From a checkpoint of a small transformer trained on Wikipedia: width 256, 6089 steps.
Each number is 128 + 24 x the weight over its row's rms, rounded and kept within 0 to 255. Layers, rows and columns count from 0. Numbers have three digits each. The size before them is the row's rms in percent of the matrix's.

# q: layer 9 attention query, 256x256, rms 0.17, rows 0-26, columns 0-255
# k: layer 9 attention key, 256x256, rms 0.173, rows 0-26, columns 0-255
q0 067:107135139158091133122174141086150175074170158103111164141135112131137136162099085118119103154133089087129117144134117131156139059141111088162095129062127137136169176121141103116141132127134143143104107112137132137109165127149110095120143110125124142144130084096147102129143148127125133149131118149085108147140095093121113143128123158156124127117124160134142067072108100145078122099184136095148108101146154132099163170136084144130105121138141132110143114145104125147126161132137142140109157122126105097139161171123121133148119094096123175156115160125181114153132157114154116125116135152168106137167130127165114119140139125092097124145136163141148128108099126101127174111144144095114104143151126112106146124115102113169171176140145147133110122132106121127117135191139121
k0 050:117151110098155103110124145113104089140094115150111108158083157132096124110125183134135123147125166115136146069120127108104116152118151151129144103164144111137107083095122124120158124086113116084174152123086163134136090129103123121148125135113149139114129174157127156102123098140129109111113133100118114114122082138152114168187142108084138132149097099127128148159163172105163129157111156102118156116093127130146115087124156054078093145099121146162144099115114131115157113145161140095135143119126168144087107107124130110179145105139178116088102164127115125109125153127099133097133135105113138154148122126136150161156132131200109140137107135106092131120141127106089106159140133152102102148114143156152110127127156115081094084136138102148122146154129125134141130104126160
q1 099:085136123153179104138105160132109170124119134111104153102133134127145115166116021121155115176115151104108090147133096102165139102156178112136084130099100144131137138122152085175129104121126107146117155143129160130102134125134082130140109126135121168127119104097125139126140134109120130150103118147115125148119140111074123123141124171154121151128118125143147103095145096157099089134152155125128097141106142135158132201118076115132162148160110174123144140143093137185133113159160136130117164087125129107170139150167136109120132111110159139147137185106136094116102149114124129120122126151136122142124153103118113117100161098118140106149149170152125097121104119104143150149111156127134093115115161137126117092109087141079142141135147132092079156101147102136127137142119158
k1 085:133117103104087120106122128141157082127134165139157143084124140129112105154148112136094151131123139157116109106099113132133172217142124146141131176127161117119057129147141168130113136151162139134110122128160121131113111102149152123060108155150163174113098142108114107096172113092140095114125138163154164151144142142152122111117160142137145149125135138130133142158119144124117128102146083134125157132144142078129145134151121154146136151100119121160098136150159124110112138129090085176133103146130125141117088093117107118121141110166129115113147093109128135114123094135085145117156110047146093110116111081101124144150140176101133104135134095137133098140113118117127121132139100128141141115145113141112099161152157143122102129142104132158125061129158110083087158176116104
q2 081:146122131121146130110123149128179113100113089132142122155129115134123161134161123112159110113142136193161127152106171109099149180117130097104162186113148138101139089147117112112125089090156140160143157084144161102116143130111123115094169112139099087092135141101133117114109101090129076054126123138133130137135127156170142125146129123079125110141118111137134161138101123136164090154134130133099097132152112108118061095139155161147160134117115144119108081114136131141172128110131141130116105113132122129080102136117129153135098152106101080147122117129112151128098135086109115143113147121115130173125122122128121148122141101153122131103084114127130138134101109155144104101183125091153120123143125151095139169175113153114135099120174138160098073100173155092144141107125134
k2 087:119181158154133135120145131125144165126112129119138130145144112099135118156097161091102103157169115108181135177095123135121112136111108122125148128116133150091114072101118142132172142170139135146152116128116137165153116116134132102111120158129092119081102127102123106155144100152104093118124106139168139138115114183146108164105147150123106129105149119119125142113152143162100110127140076126114132080137092122139142136130137171117148121153101119084086097091158110098133139123076124091104124117104119133102159133100134156114128136155123146138107083102196148121144098098138114100090142183133104140152140146162136105129173157137118141136111124136154138157139118148112140170151140072146143134100104113143156146165086130101183138093114141118134118056096137126116154130169114
q3 088:112130165110130152122100129113143097143090121153120101137114115143126110128131169198170114117106166130112124139121148134136113120166116169160098086144136181127139129069160098118158098095122131150148106178134113135123115114146124127124116122147166127147113131095121085134095103136160145145091160163153178111142158155111158148154132102140147138127115105145124133117138124111153128174118165103166141099120136115132132131150145113165112102108144106137105134082124177128133133104099140099118136115153100124089097128118111151116140127153109086073131100138149112095109139122121103117132133109139109163094113110139126141184093133130142085133064135158115141112099141148146149082148157079157153116097146169170139149138099116148093099120107100132165169134152125174073142149126124
k3 081:149091115162143109108133122109128147117180128108171154100120110134124100082072144106126160120134118122151157123138118144140097058126167150134160078119155116124134153127113111166157140133109133125161132144131099111120090136091161100080113135117116155152126136116163128117118083141088142135164107118110131178120143162125124152158146111127120080140146131142097107149093118157082154108116150142128125084126104090151124166154137139149116101142165109121102120104130126088136127158166132187116116113164130097116137161113142127153150114157143110132076124155059129107092172108117128109130129121140099111096094111159146152121128101143086145137103137132164156107165135129125163179122127119121115101160155098128149075128125136136150134122166104140088179121130125135156151134151153
q4 065:134116113122138142128110124086095133112126136089132144134119125106131107134174055100134133160130167141128137121101195132117132162125120095126143126142126137138111104102133140123138132107119121075149159121138164081150096093124136083084107143109147143123140124113101094107109141111118106126094141119135174135129141148125125148181121132157122120155111129086117133166111085117151102134118181145116154157127157136132112112126131128153169150135085132154137124103139089133116115143144131130172154163085112133121144128096104144114116112120146131159136111155164121139149105129135126112162126095169184091115153127122131112154138101145085139146166101117097143112108099127182108181157101097129130111157124146130140131168108141152170101140077074100119165128164120183110141136192085
k4 064:142096098154072130123145113149130120119158149135147181136155128116128127138109109091122126135123084139123131116104105104118127127144148100121129165132100147082093165169179151135145140169142118165115143135161125159120122126137158124148125129157125138147125126127118125121152117088132094127111135144137122136165152149127057120126145135109135152081148145143152133134107188122117144101096078135130160138135088097112135098103094140128108131169126106132140119168139117112108158122103114133137083064154128129146093100133166103100119141162114098133180073080129111101135113087101119097107148126120100149117089123105121163116147154047156111132178130134140128147152094126152169129116117117135134164154104142090079138098176130100126144136129120129135119138104114092130107180140128
q5 055:128132149133101128134135095161120094126099124104124150186144168131126092166133111130107163136144087131134121170107124097097170054112140126134114178089125137137161104135139116125159167108142143119134188140131099110164135106114141095086177122111137132142134133118167080135116156129122112121126136126131149076086105135111094123144133086139136109086083165157144102105112103115126090122139140112142137135162098118131095110115124137145159154123119105120116152091142145102107130101153134100174109126129140148125161126113155137105185165108110192176170061160131141080103140160128090151119140166154155143138139131116161146131121106134106155101146104138126107132132112162137132110169130129167120152117175123139154119166130118127153100114124144139144149124148152131133116150160130
k5 058:098151142170174135141105133113137187125152171129124105125121113124153112129114119104145081129106153133157146148176129180121092138131172125126125104142111155133126125117167099141113148151149138166105095139144163191065110146132109139146086142116103142144128138102096124163110126114136114104129138134122118183117161095133139171111147180122112111131123064087113097124125127128099105136156118154098116109151143114149156109084121131113128127126126182092164136114126126166150109121101142079110164134127127122122151169149131087116124124115166151087097148124112127110146126088124117141116105177119128125126180120131137109098113106133111127133110160153153138124155140116110114135117118116146129121163143074108146101092106133115101157100122135110132135126111088144190078108151064
q6 078:106173143126097154108138140126114097144112102147139135144148108128128105099138116158151139129124157130127174148114093087090144130129143160157104107121157134121128133061153097111134177056096129141156165161124144139115133131122129138101152111121137118163159106141179114133129106133139179138177138123099176106123128103102136129122120129100128129106124135133122118087141123125137122099122129126116133136108123162118116155100156121144113101107133153092121155130121136106170147130129126119144182134150106092128148144159116138134131131131148079090103149172092114051099151150187121078101136071135197111129101130123110159119155136139136122142119124114165141100121137170113095081154178122149076154117143150142138120125132089162134121119117145119108111120122185146096119116150160
k6 095:153112063158167108151157169107081100115145098105124173113106139099142137151159101139141132099113145169167116093121128121148141107151144119097132165128113159117130155108140130124101114138153140138126137160108100155138164112135132120089138124112125133122143141121174143063160100127083095130117121126123136142139116159122082152157149092143134146131130103155119108134063132110120113128140145125158149178157143143101152129136123126189091097100154137115151143150082181113138126136127132193120117114105147133102081107151122157161111136155137105129156112128111118117135128154126116155125111071133174149127122143156137143100161154091124103111114119132119154119100105125126126130149115128111130127103130180138093098159123153140139142129106123130190067075104119116094131172091120
q7 082:089121102116106132143104159130107148116108120173118111098112129140108156133118155098079101169135085122090102127124157143121153107109105126139114121162147182118090113122141148141162080146129115118139164138131090132128123086146097103139122141118157123184119150126139126074103159131132115106130100107134115100183113133138112106169132154089105124095152170157162175133110117141142176101086140165127117143111128120175175116163083123107094142140112145124142091155156062100094144116121173123107132131094117171124123138114109159168122150129097133142150136146106147139114172146135142135120126132100099118103145144129130126113100116154153123154118133124142168151142159110169161171086097125109139129104114159103105143148127131142130087144140095189132173118126128099130093124121126
k7 082:159118129149148064126157139111100127119093113118142095059143127127140106143138121129123144088115145090129139179175097079104108126177207095103107119122121127158151129142089153113128127118146148132117147142103155154103180177091117105147159110132107118132125160128134114083189121128131117168095180120123169109101141105109113110144140159119159104085159091140126130170125129117124144129130107135126128144148135095149139112148107086097157113153118155110154128146132111147132112106091148127120109146121104142172080114118148108092117117110153157158117070121136142130134144129115135163138108107116174107113131110119128124154142083200138139086125127128098127132109119090151126116112127145126166103147111112100142119158159125150147108168151129174124128131088127118124113134136146
q8 086:162164135172139114120118125149091126132155137140124127110111082143146084151071111104128112177125128148103138136116104151110107130120125106169152124145092126118139136137172123079131084131132128108093090132138144145124132123143127098152129135124104185147149124149114129123123173113093126131141120131131102126102124117162170081117096134131112134154166143107103139125163118101044148124151124095120102139142109175166160133099122148152140163131130104138125147144157128140129117117126128112107117140145145180157143133103106156144117115101145154197150108138098117086140126104102151131112056145136090116145127103167139088150148133112155133127109126129086131167158119115109120081108137125118146116089133071189174128123092130112114111161131105135159147134108145164114099146078146
k8 080:156106106099125128119148071109116094123175136114154155110108115158151105107134101072091122156136074158128127124139150155126076138121108109175142146096094108124135135098125132119176124086126165143148110141098154149124120127176105139065075118091086137116138140123162114122158138125139093109096071128088176114116114122124143156137103113159167130147150117114126127139150126152113119133121096121112118135145124103132169158093116174149115100138128132112124124163157119103114119145129119115117160143164124133167140133100126163146108120144152143112195140100131133110153147126119159148160120108114104146117132104096141144127138163118170104096120138122161162188145138128154172162119129157168124155142125139109150106156128117121120084124153124156115109087135105132123181159163164
q9 083:100116115142143102110095157100123125120100159138082145122152135097132152116164114152186113120094139157140167139121123126130097145136112093149054111109114122102137140122120101159119122117123126137136146141105124148140198096149137128116146126145099136153142103164137117097144138109145138157148095111135119164167121122142126116126099101144088145143131104070088175096112097132151117120059111105155121136076090171142111109134126119155121116155115158127156108137108155128129151145152119134178159109115115134176123186133149160178100151119146129137163157126118084116126141116113123111135129126152126127081088168104180169118073163143125119152173158166111108118127111120146131145137120106114139149106103158109109125123109144133179111115113163144120130161110173148139141121102125
k9 081:142130113154146102104148126171123135108110104128093155139144131125118078111131112168126128169124137161131114121159114108125117137128168070121113114158145155110106110125110117207109108122152150080119136148149144118084131148124105173096155134063158146125111119138166141146137089128101118140172128149094142123105131110133097150092131149110107124106182139131145095096114119145127133087155103127126158129165102079143113136123080150102128119156135087126134152122149154146107146090139159123113144147116125129114162118133146156183137191145130105138103138113096157091096124101136129121136108077109111113113141163115116154130052129130141154141171144119145098131151141157167134118127154116141158169118146104170123126147095152134139107105137165160158115099090129113127176120130102
q10 091:125098131123086098134194123139153142107148127146121133110136143183128124175107169104105118143148148099155119091133117113131106115134132129143132123106116141144105150159136103088102127180137138120167134130154107152136127135111115145164071143130108115098127116121122148113165119134144101157129131119112130149170195101172093135104114106137147101130107111141075124117134092115105129103117101145119148127078134129161175122119118126094102120094141135158122117127125094147129093132111139108147101106103131165125126119125146119145159157121169091147135156109161130110160142103138197159121106155106116088109182158149166133131110134099112131103096137112116158134102087141113178129119166157121113157139117168117152118140145174131123093138137135137096107085131120073151091164065154
k10 085:112120118132120137117131124125149105152097089145151132143150136157118114110129111178138133134115149130101136142166093146077129174117117137125128127138147125086138156154177136128073102107165136103114115181098138122128080140137092123129143125147113156082145118135143180123133097133119110120134168126135101128164169115084106162179094075141164093125128136166118121124118121117116087140108149132127130113142191125139171125130077123122144120091119091133152097135137108132160179127143134133170127148141141091128109148114106119165156103070066125149113102110094104128178143126167158137142131117107139124125137130163116106112093104144099113136100162126100193093101128105165113101116130109126153151112118145166108118155121168101085135128140130150089101134111155108145130149139130
q11 087:130142141151122147149128153121111118112117152136113123131128110180079154157149098107139125122145131081190124124075142115159163071127090113137141125123077146171157099158144143088137088145097135137101093156078097119129100174156087114162113114103149106112135165123123129128139140149131079166138140139125151178143109126124108137155163097144132112133148168084123062144128097114132081090133127158148107122134122140106123127136147141149128090086143151115155122125111125139138145132113111145146132113124129157146142114118133106088141107066116173124143105181158097168146157132150118151123100163140082120165135084156151090120112110112141146125090157104091129125123131124137106146125114132124154105145131132103134116085132164149130107134065151136109151122100128152151132140156130
k11 090:164125111130099106096105109116116137139165109111121150114096133118133182131135121089114140136162133116115090089143154122163112142165156093147090124155166141139084154106159139102137086154145166150138146115130083134125106094102122153141105152110180134116097139120127164095169112121109138093118130129133121158138125146116109140114140090128146138108133107153123070149133139097130123157127105129136148128108133087104161163150146113121106164179167121134114155150102072153089125118151113165169127104138107130091101095131142106131151100126192157122139113142119081144116143151148136174158147157139098112115134149115079108144139121121110131158096126146114150125100097122194130149121152109074079129169064136127104154102132133126122111086131133139119116140152117145094147129159105
q12 094:110144133139142130106093171111158089118158145120119146138158137143146098126129150143143138102151087139150122140158107093158140136154130110083161098125171158107130155122122089097110154114112137132129137152125149153073128129091146134143099159109130109158128135144106105161138109131147115130155110111118102121112120153092135113128101151095152135102084144147155114130143140149114111125108095110127155111120125130137104176100146089148082143131104149112156085144097124143139134137108130158120081145135146088128169166135127098101134123150155092105104117146100089134155137136155105127124124169105112161147100139106170137144138072108170116147139165149118078112119176143122125113153075150104156145152128104149090150116122107148129141128135173100100102109127147187120097190071190
k12 093:123140136160072147124080126155140117135132121162124112139099140120110126139147149153146133165154067116136119188131105153101112090136084117101155139165107115131120114131139112153130153165117144169153154163137157155094097138130175172115095144171099097089124111128107134180163137120164116132102110117161128126114120119150130109132134138089142181104132152098155105116133138094108102118109117122113100118115109148133100098145092132141106139176121061110177128119118115115141125165096127112079138136106175119120140147144136132136170127170117128109103102111145120147096156119112134084135145115101113155128131109124123084124124123077152131124118111136182127167126163090131128172159129109150104154179118107139152150122128114147084117138107117092128172127137120147157130131106183
q13 088:092120139139139131115113124134141140141145126115129145154116122057145116162153131104158096151125126125176147167070096144112133124134126091142136152154110121145145142127153122111135116117113146091186120136124097132073122124128102113166111133137115128154082102098140109128121147169126108159108157102147180134113122128132140148083138155102109152140172144101136117153137102112137154103184087130139171122121141138131115108142130140125097114097112101137125148171122142150143140141083106098161139170108144160069153140112134106159112074123149142163101107164108134123101143144129114093141100115155116141154132096096128129104180151193111133095173120116151087102120121174154111103135144156142109148137129147117125124138086127105134113103133144096108196118143117109098151075148112
k13 085:093118133109135122146163126146135137147109132097165115148116138170104120184110122104107132119130110137142139121172109181157123072125129166177132155101112122132159095123135124139112115131141097141152140143110099167104175119144085137193126130121125118151074114093124097124122045128114110108121147161127130154106123145150136132068112100153127167108143125101126144119156122192101120130135146142151107155160124126172136130138120129087126106168114149169095121126098113154098100166138124102153135140130128124086114130123165129131123082158114158157125129131098097144120133136105127151121098112158107159106091135125142106159146127114118108094153154160168120151106117144103186104137111126148143165118118130124130096145127157122138129066064128130096104157135165153108140106140118
q14 085:155142110109169067148083142119086089125070124092133147152107154137107129085138124123135140155118144107116108144133147148127096215103165154114143142117129119141139134105120124107130102114104148148123165143161141120172144122150120117051151113118130080120145141125126127114142127085141172128135146095109147157158114147169088117142146143086144175136169113145106144156197116164101157143083151093099115099149129134131099145133102121140126145078112125147130114138131110160135128101116125140138124069097168153116118115132121123115079127121153111122151106151111095122116135169099131109112121127095158118107162118072094131151095106102152164139111110142133142127107118170127146118142093147125111155125116101104127131125139091123168113126151125095139143171141148117130143152140146
k14 087:159155092116144140123095114134090125103125107116141172112101139136114150138125159155119155111135142095111134100145083116124106126153147093139123145125150177147140143168150120084152145156150080124128166155129122155110138117133100125090079101102126167126157094135149118082145130158103134149126131082116109152132144147190108136178133144107130096081143136107090128126139105152126115133164077160105106082092107128141141161138159122137132165145076166133160131123110112145127096129177127128149138108090152135099103155141130145071137151121163111098133091104145114159113118151088122103142119102107131107145166133132151077058154147142142118107181151131116102120109157139093117159086125148110138143110106089138131128151113140092115118087143137130126137113143154152108150118123103
q15 089:134084131122123105141089119128132160151119113141142093138142098136125126172097095122113114101109072134125149125123109150133114117122083107173155118126145134110159134148137124142152147129147095127121149151161099143129106139154135130109142130169162141120129140158118148111112129156135156103166174142150088162076113147114123149119152114104112176113081135091105181145188120152132130107123156152134100070139107134119157114155137126133128130121128168129089155144172125100104138094139101160092139104141096149070096121127139112111128089138195114101152088126117119152148126138139169127105156106150094113151093128134179174093138168138108145123122099162157129117151136147153103136140113113096092093132108122112130110128173137113135113131086154092139106085073139110127109163113115
k15 083:115143123119186138128119106085132173102106096109181109150082145125138107198142128113132163117099118109108105107125124189132118142145152094108126099129127146112147145151133138125157160130125170148139125141116111118127166141118098126128163132157138113114136137151131164087127123134119115124125136132119136118137139119102145145085159128171140137120105109163112108150148085158093113182140111144121147095121125103150136088135126152152134156103204136111132175156096121111098147128116103150119158162136131118091115126092141144113117096130134086141128102119105137118134082147133102151135124082149111118140118128119096150187115060139107156109137105144159115146166137127141139112136152130141116078154189097083108108114191138134094159116106098104134133101119085118120082142109125
q16 093:118175179121110128125110138113117064149115120126116147126130093100167121109112075122148133140158141098112132143146143110158143134155153101123120151088108152119143159108137088138118147114153122089111162159117151152090106143151119117077118149144109145147179162139109115129162105135100102139139147120138133130106134077118122140134105139115121147135150110105115120140141133141145146142154125116133120135156127082115152148141125118141081148126107126096115173127124148134147151073130111144150132132093125065113167153102128127135087114160119125072123132164182095098124125146145119136150104100117104090100092104117153148097176161108128113174116115144132139131156100190097139121142154125167091139146124125180113096172116142118121116161094175117140140140190104127077097103132113
k16 087:126085104132112167168107175132094099134130143147126126138124098133145157144150105099141112151130153130139099160071170173122111140124125140109105082106070135113129139142130116150140130123145132121133167148076128128125162149124126140098126135120137085159104132119095133119178117117098163156143168137125138145146169111172143127163109164107141169110165155137102105120130133145154142136131140108095126094169130104176117108100130123137147091113086117097103124098172095124120102152087098112121156125117090133105138119087105143126110093185141126118085116089121135119126155118087096116196151117124127112142130164147189124126104129131143166136155085117146155142150093170121159148145126138127129125147142127100138171103123095137126151130084147136076113169147112123128128151147125
q17 080:165073131145154138135132198153104123102170144119124113129135121117165125121146121154115093142116189130125119164142141127135125136164112117154126124113117122139110120120098115146111152126130141110119138075119132137135116124145101077187093150120137129108097130063103172107156129134078123141121114117132103140142108142122126134109117123157035126128144093132163162129121146120150130120109193095157108106166084102133130166137136162114158118107121111132160117142108093123126114092091157090099126144133107116108138118159108159121148150103134097111134106113163138166131118105083137155065106166131113141111105117111138122120136131122146169135096111105163136154121141106133088092137083143120106153113137151118145121179095111141170134117123173118123143132110099141098169143096100
k17 082:159140119125129105131134158133077143124108117160114182124097169097133141150135106130157144095142171148152142166148168084119124145140129144125163101100148143168104110134150123112168118141103137125118099130114109129124104118147131137125131070095128112085127115101133123120163125140126138133147125112116104153127109149096126160141117073079099134182148157092139073170151096111124108125152135088120144142130157067127096155107096132120138131109146096125086083140124157116136131143153144108188124119109145126143102101104119115146104092169132133076136103135117171157099156133122118159115114131152106125131129111109143157151138091142125145074151160155098122133105132095153150107156131137130127108183151131106133125120137174107172156145156155121132096111149134108104107074088166
q18 089:113142134128134154131159175107119093113069110079119101163121135073119110142107077160119103126116148158155147140127171132123155083128102156107108121104147114133148121110126138123181137143098127131141167124106134124133130119147082108146191103115120130124157140103149101102103128141152094108125111126171149106085087111133137162140144103141148121103101108143139110138153165164115090113110131138119146110092138154109123124143148107152118123111140130134138145117121128120158103148146155175141136123125115134100144147120122136198095111141131146122116097135130191104128124113131080135162118167100112138113163153169116109112123105151123106130086118129132120133128103153131075102200104126180122125143124169097164131133163084125140123141116100178081107119154180152095168139129133
k18 084:075093103101141111152102077105111150116105093137130147170153089119162159103137068124096101102175201130103140119169171101127105114141155161124145148113127093118141124090071147126117120156106136115131129142120133140109145142118107124153183168108173129141157138110111110139132132118114165094128121106106115075137106147117106095101124098099139138138108132139124156141145135123169139104120111135104133137158156143131141187151134109167133104089162136108127138133153091115101142096167125117160141098148164133125100116149140111126170146095137134118142169171130124124121141141119138098132119150100156086092144130134133132097098101156149099139100134135125150149172139152159148157122108115154142116206120120098122116132167124124130166148089151133101118097135142130103115160135110
q19 089:153117147159138119164176085101145132128108181160149121170113141090089135101111195121091150100115126154092103111114100143118147136148155075166102142139120117145141158097124133148141134140165141105092156139166114127129118143137101137163122137100070146148161145145123102110163074146108167142158109140098120127131090131163118113093143166156129150136158149095114128148157132172116111143114127133138125150128091074142118108092123142115134122155106091158158126164149135152130109113116152106096134119098120081097143160147140120116159161137152100099135099183131131097123122130136111121153125078136094116113124161139119175091136087165126121150131123142130162145150151091117101141105139104096124098129166107141127104163135115162090164098136121099119140126110139139145128157109101
k19 083:082102119126116119137101088175173094121118139118116156150141129124115151123133161144109098142146108107150145081106112123086133136159162161103184123105172112147107129116091147112126131138158149129123131125147127144097164118089124151130093126128125112112179097113127104106164081140119132093141088131110134154145127136123155153109148128139157160137135158115091135137154102144113105145142112143128108107125109175116091109087156148120143156103111173108120099129165136140151144105101149090130115088167104129122122168140128103124085174146144134119114090156152165103133141122160142119170076133134111162137150175168164131106070098167170139108148121161136119133079109112113128134126144078096151123098127094141099102131099102104108138135132107128158169101167091119138096122135135
q20 086:158123095127181143152119146114106124111143136118156132156094147143115167129109090091135109098135106120171104093130118108119135127144166183122125117103148106130127136148130126165129134133146096140130112161140105090159095173149150139120153113174141139174130151129097137060096116151163124150105098140147137137131159102156093101181177117141135134144153102152102123102118114102139166144136145099133120142096101140097135128175104147111131124114145134073085084119131107129088133128124174178128150167145101091126155083162136135150122111090133116147094097119119110139141146106125085162098121114104140125138106179082138151104128109154146121116123118140135177147089097096169155105101126107158113138147137155117125117117127138141121125151147160134063100129155103089135130122143126
k20 081:122131122138132143110169161176120144086130158159186102110124120136106132124153126105119105138187137137131157108093108098125141159108137120147113075121186138097118156135091144108127107124143110098066110160122141084141131124099117137097144091151160136106140133153130124087114155140128134134109162152124138114114120128162143117146182126124143117141144122122117186142091096120134110130052115140111110149119147149142077110155117145154132128135141146104105161150101157150118167098110119167146113138144104157094118132148164149153096132091141114118141130139093088133153099102111196136123122109144130132079146175111111134109124168143132124080151165154086125115117109092101155104099144120101156105145107118139160151127118129130095095107138132124112122098188130114111104162138109
q21 090:131123192120107139146111103161108179159164155126132111136132160094158122173159113097110146123150121126127137125138140116102119163146110123134118139117152160144183122142134115149175159115109165090109150128127141079148119103096148121136147085124098108049112128162136129051134112133135136131088100110150133150094155125129144149120087144129073133136133170136141168152097131131140078123122117147182126117147118106168135160122092161113127121132109108082148100163149159124140158103172143143122098136135137122091138127151116136111131120169128170147142113111094074112141132112106121126129109149083117102096094115097104123175136107141086090151151095112156129136128109152131138137098106151104115138138105127155160108115140100074131136111126131105107127144097102126158138155115124
k21 085:112147145124139093112148121129129178103096103100093124144122137132136140153145130123152061126155118151129125111131117065131124165139137132178123146141108132125144085176144130146111153086107174125180142147122121166136111108123151143079148107136134166111131084099130131065112107139153128127137130155118155112139104139115122131128133109134121158131154141146098161163123157154171108148125156144171124138104086119158127160161130118148080079139161097110155172098172162167124137141113136114090156102146108162111084113110147117107097112142121157172149168092129115129097134121121112132109125114116128130111089094140161131112080121128127148118137122137110086136158088144118130081145107189121089124124150129124110154144162139106123088113159103121070137139139118116128093151135103
q22 093:148128147126113104141174123145140128112131143096097084125132125120124113143120164134166123127141090114138109117112094123142094137187122127120142128146158142153164110157112110190137114150081129138113137095139112136133142103140144114153130152135156113143145102081086111092119150120125095134161130147133118128093114162126087090142130120142142136088126139147137126154129100114093140151118151159107149111167076147149137134090105099093150159086138104151122127097144115132102106114187099132119088115143081127100132118105144114153164160143075162140117108123114133122154146124108152134151145163115115096137188106123110114159112139078115125137192128153109136148152127131144156134103134123080098120126159126142137107132137144107122120101158119138125188156053094064160149156090132
k22 090:123101129132144114151107133123164125147142131149141135085125097107146117155148117181132151130106145106072161080102091068149160116130123128132120141150090149117112094149126119179155172140096108150115135135116142118108111154152135078126136122158152150091096098163102155105092119112116157119118085119133119113136149154093107137129142130104131155113111139125105153127145154134118125141118113129118136128117104144100130143135162109126123121107093134119184179139062118119137144131120112106089089148158092154118144166137124168116119156132121162145158068162108083127108171152109142120083110140159157123119128085155126154125173097133122106103138146141128110105091091141157096148137114128125086140095170118138128089135132115120160179159113114093130156134092154109137176129131180
q23 092:158133123139131125127097101125137112148109163117130081113165126144108123139123098145168084125107134140116174170097087064145172071156146100123103121126128136107119154121126117122120146122130160146145174159145161115099156104150124117103148119141126153175170088146097103091150130088142099143155107150131159131113099118125152134109123154103130143131071141157128127121105156129157122110154158130102165111099129122143099098131102159150120118144100092099113136103132142095137122121154133133116151117144116170112137154118133121147142138097137172126160122160133123114023153122124114118128133102098146111098155126133125112108167166136083092192167124148125139073126148121126138108147130098093091093175142152121128158127126134146108119135102119140118120127177123157081124138135128
k23 081:159127119130142126127166105095174120106131087126125105134146134175146162145110089072114127134127132122120164139103109094121148093146132115056120106142164131081186096120131141125091159107135136125124125138131134104130150130156137144164169135103104188155130093169104120105169129137118087063093122168140104098127081156135148089118105129122158149108138178126133088158121150133138101094149127106107169097148143092157152150102154166148142111133106144083142127140096158162126128118153130107108100112142073141151145082132149114110154154139105122137111131129113099085104142127121169142148109143134153118132114174155101137165126128132131096122164126159125142110118146116146110127106153131112132091117142145154118125103090164113139170163150106111110145117164127123127153164125127
q24 083:117119114112106080178127110109131117095131088106142164130119149167092112121105145144139085114079144065100111144118092111183165197102131105093078103124110142159102122120172125099151161158149121119121140152127135120148086151107115131113145109122135137133134136130095110139149126116135129170092150133103171120117112157188110146139132080134121117086092139096135102108183170120137149117121104141131129131073094164160127125158145138149176135105147132151151145143078103163132156147143134111118140136150140136096100164138124150143131110133100132134114116128150141149104119123067101114113130093138096137159119170144126136145116131135099106088133102117123075108119124117131122140137139130155120109158120127114089115139150140103124166162135089141096164127129167172144115133129095
k24 091:153106131133141155124143094150129132171114150125170137092131100150181122085144112144104111118142164101115168130111087130134132126130142144109158118143086143155131114123157123121136114139101132081154106137128110127165115110147077131165126110160129114141079110127122111130119113139152105136134109132157142101096167134101205171080128157143123133140173151110085153106138103148132144129107134124126120090116138120140153097136097125119113153128099164107104168144106109126148092146112137128112159140092157138079124118150124158114205119173135119094082150104088128143148140128112127143109100130106110071165182115137141123094156150127093129095139097106153125168091136136088132126104147107147135136144145077157157143120125124096140091137133120094140122137138160081106123144158088
q25 083:118133134161164110152125182153140110118137145158155147099139152072130101146123125161132105138140112144120125125111125159150088168128101143122120123121072161110118096096120136125138127125143107152112141093119102158152132125127157141119120107072135122152174138093077127123119138134142130139157124136126158146125151137113149127049160095157130130094136151102135137089128106117142131139162148126109145181151089137136101117131147142152155125139108074126112097152086131129153159114105146123136112175137112115132070105115137092179133138134176144067101104126111134169088135106146157093105152155105154122080104133144081109153107086175105144143093108131087144116078129113177121123138135140134144109156139129143118124101156142142117121142099146103126116123091160134147110170159151
k25 082:109156143124136087098117150163147124131098156110152115115137175157147117098169103101096088100135134131140139167151139169116140145137106107142142146117101084145110104111148093162130157101120127155117143120124134155111143092103157132128066123136104148132138098129099131151136128160098122103137159111133099101135103133117140149147157103129141140139130085129129118087067098150135125105140151130106176140091159128112109130121166117067159069163099145143112165115140112102144141159095136151121153112121139098140169139161123148119116135132100145097104139099088103073141143138135180120125108148149079123106154141124119076126116097142142140153171101123145106104141151142131118138104136102139112108176155128140110117147134171130137197141105144092131132199174123107127121120129106
q26 083:125146091117141129154101130141122075104126113126108156124176132147095110148144116141135128155129122139166129128116092147129157176132126083136125167116134151104093131136106139172152104117104121150083159140087151121114106183131132118118140089138107105145149113138086142136161111108112120128125182173088171128120184126114125161155103123127085123091117122146156122171101121164121124118099109122122119133153134129116137130122094126134129162122089133122114179162139131128094137168148114127091106121150097105117095136123147166136095123143091107090097170119149144085135115164090133123112113086087124165135100078118131151119168170138147097141146100136132100110129112153122163164122170145144137115062140169129122151173124114088160132168139112116138096127152128099133136133120177
k26 082:120122094152122128177126097114143099104107103147135149110135111149152128107146129137128053120104069115154133076136145125111164137117166123101131177139121172117130156122116127119140102121146149135117134110113109127061162131115147101086116110119108102096114124132131125086137091160171153150128135133085140110136156168128080112132117173076108112138143130161127127153144119145098178131142170104143172153123090122129154144109107059139118122125127122105111146120135137133148115174104148157110129107131157157105119113146089167143152116124092166131151168114106147150149114121130140157122102132138141173178128118142131164118148115125153161151111111159109141178122143129143122167090143133116133104094108176158127099139093141090113158113109170162107117146130142083114115150112150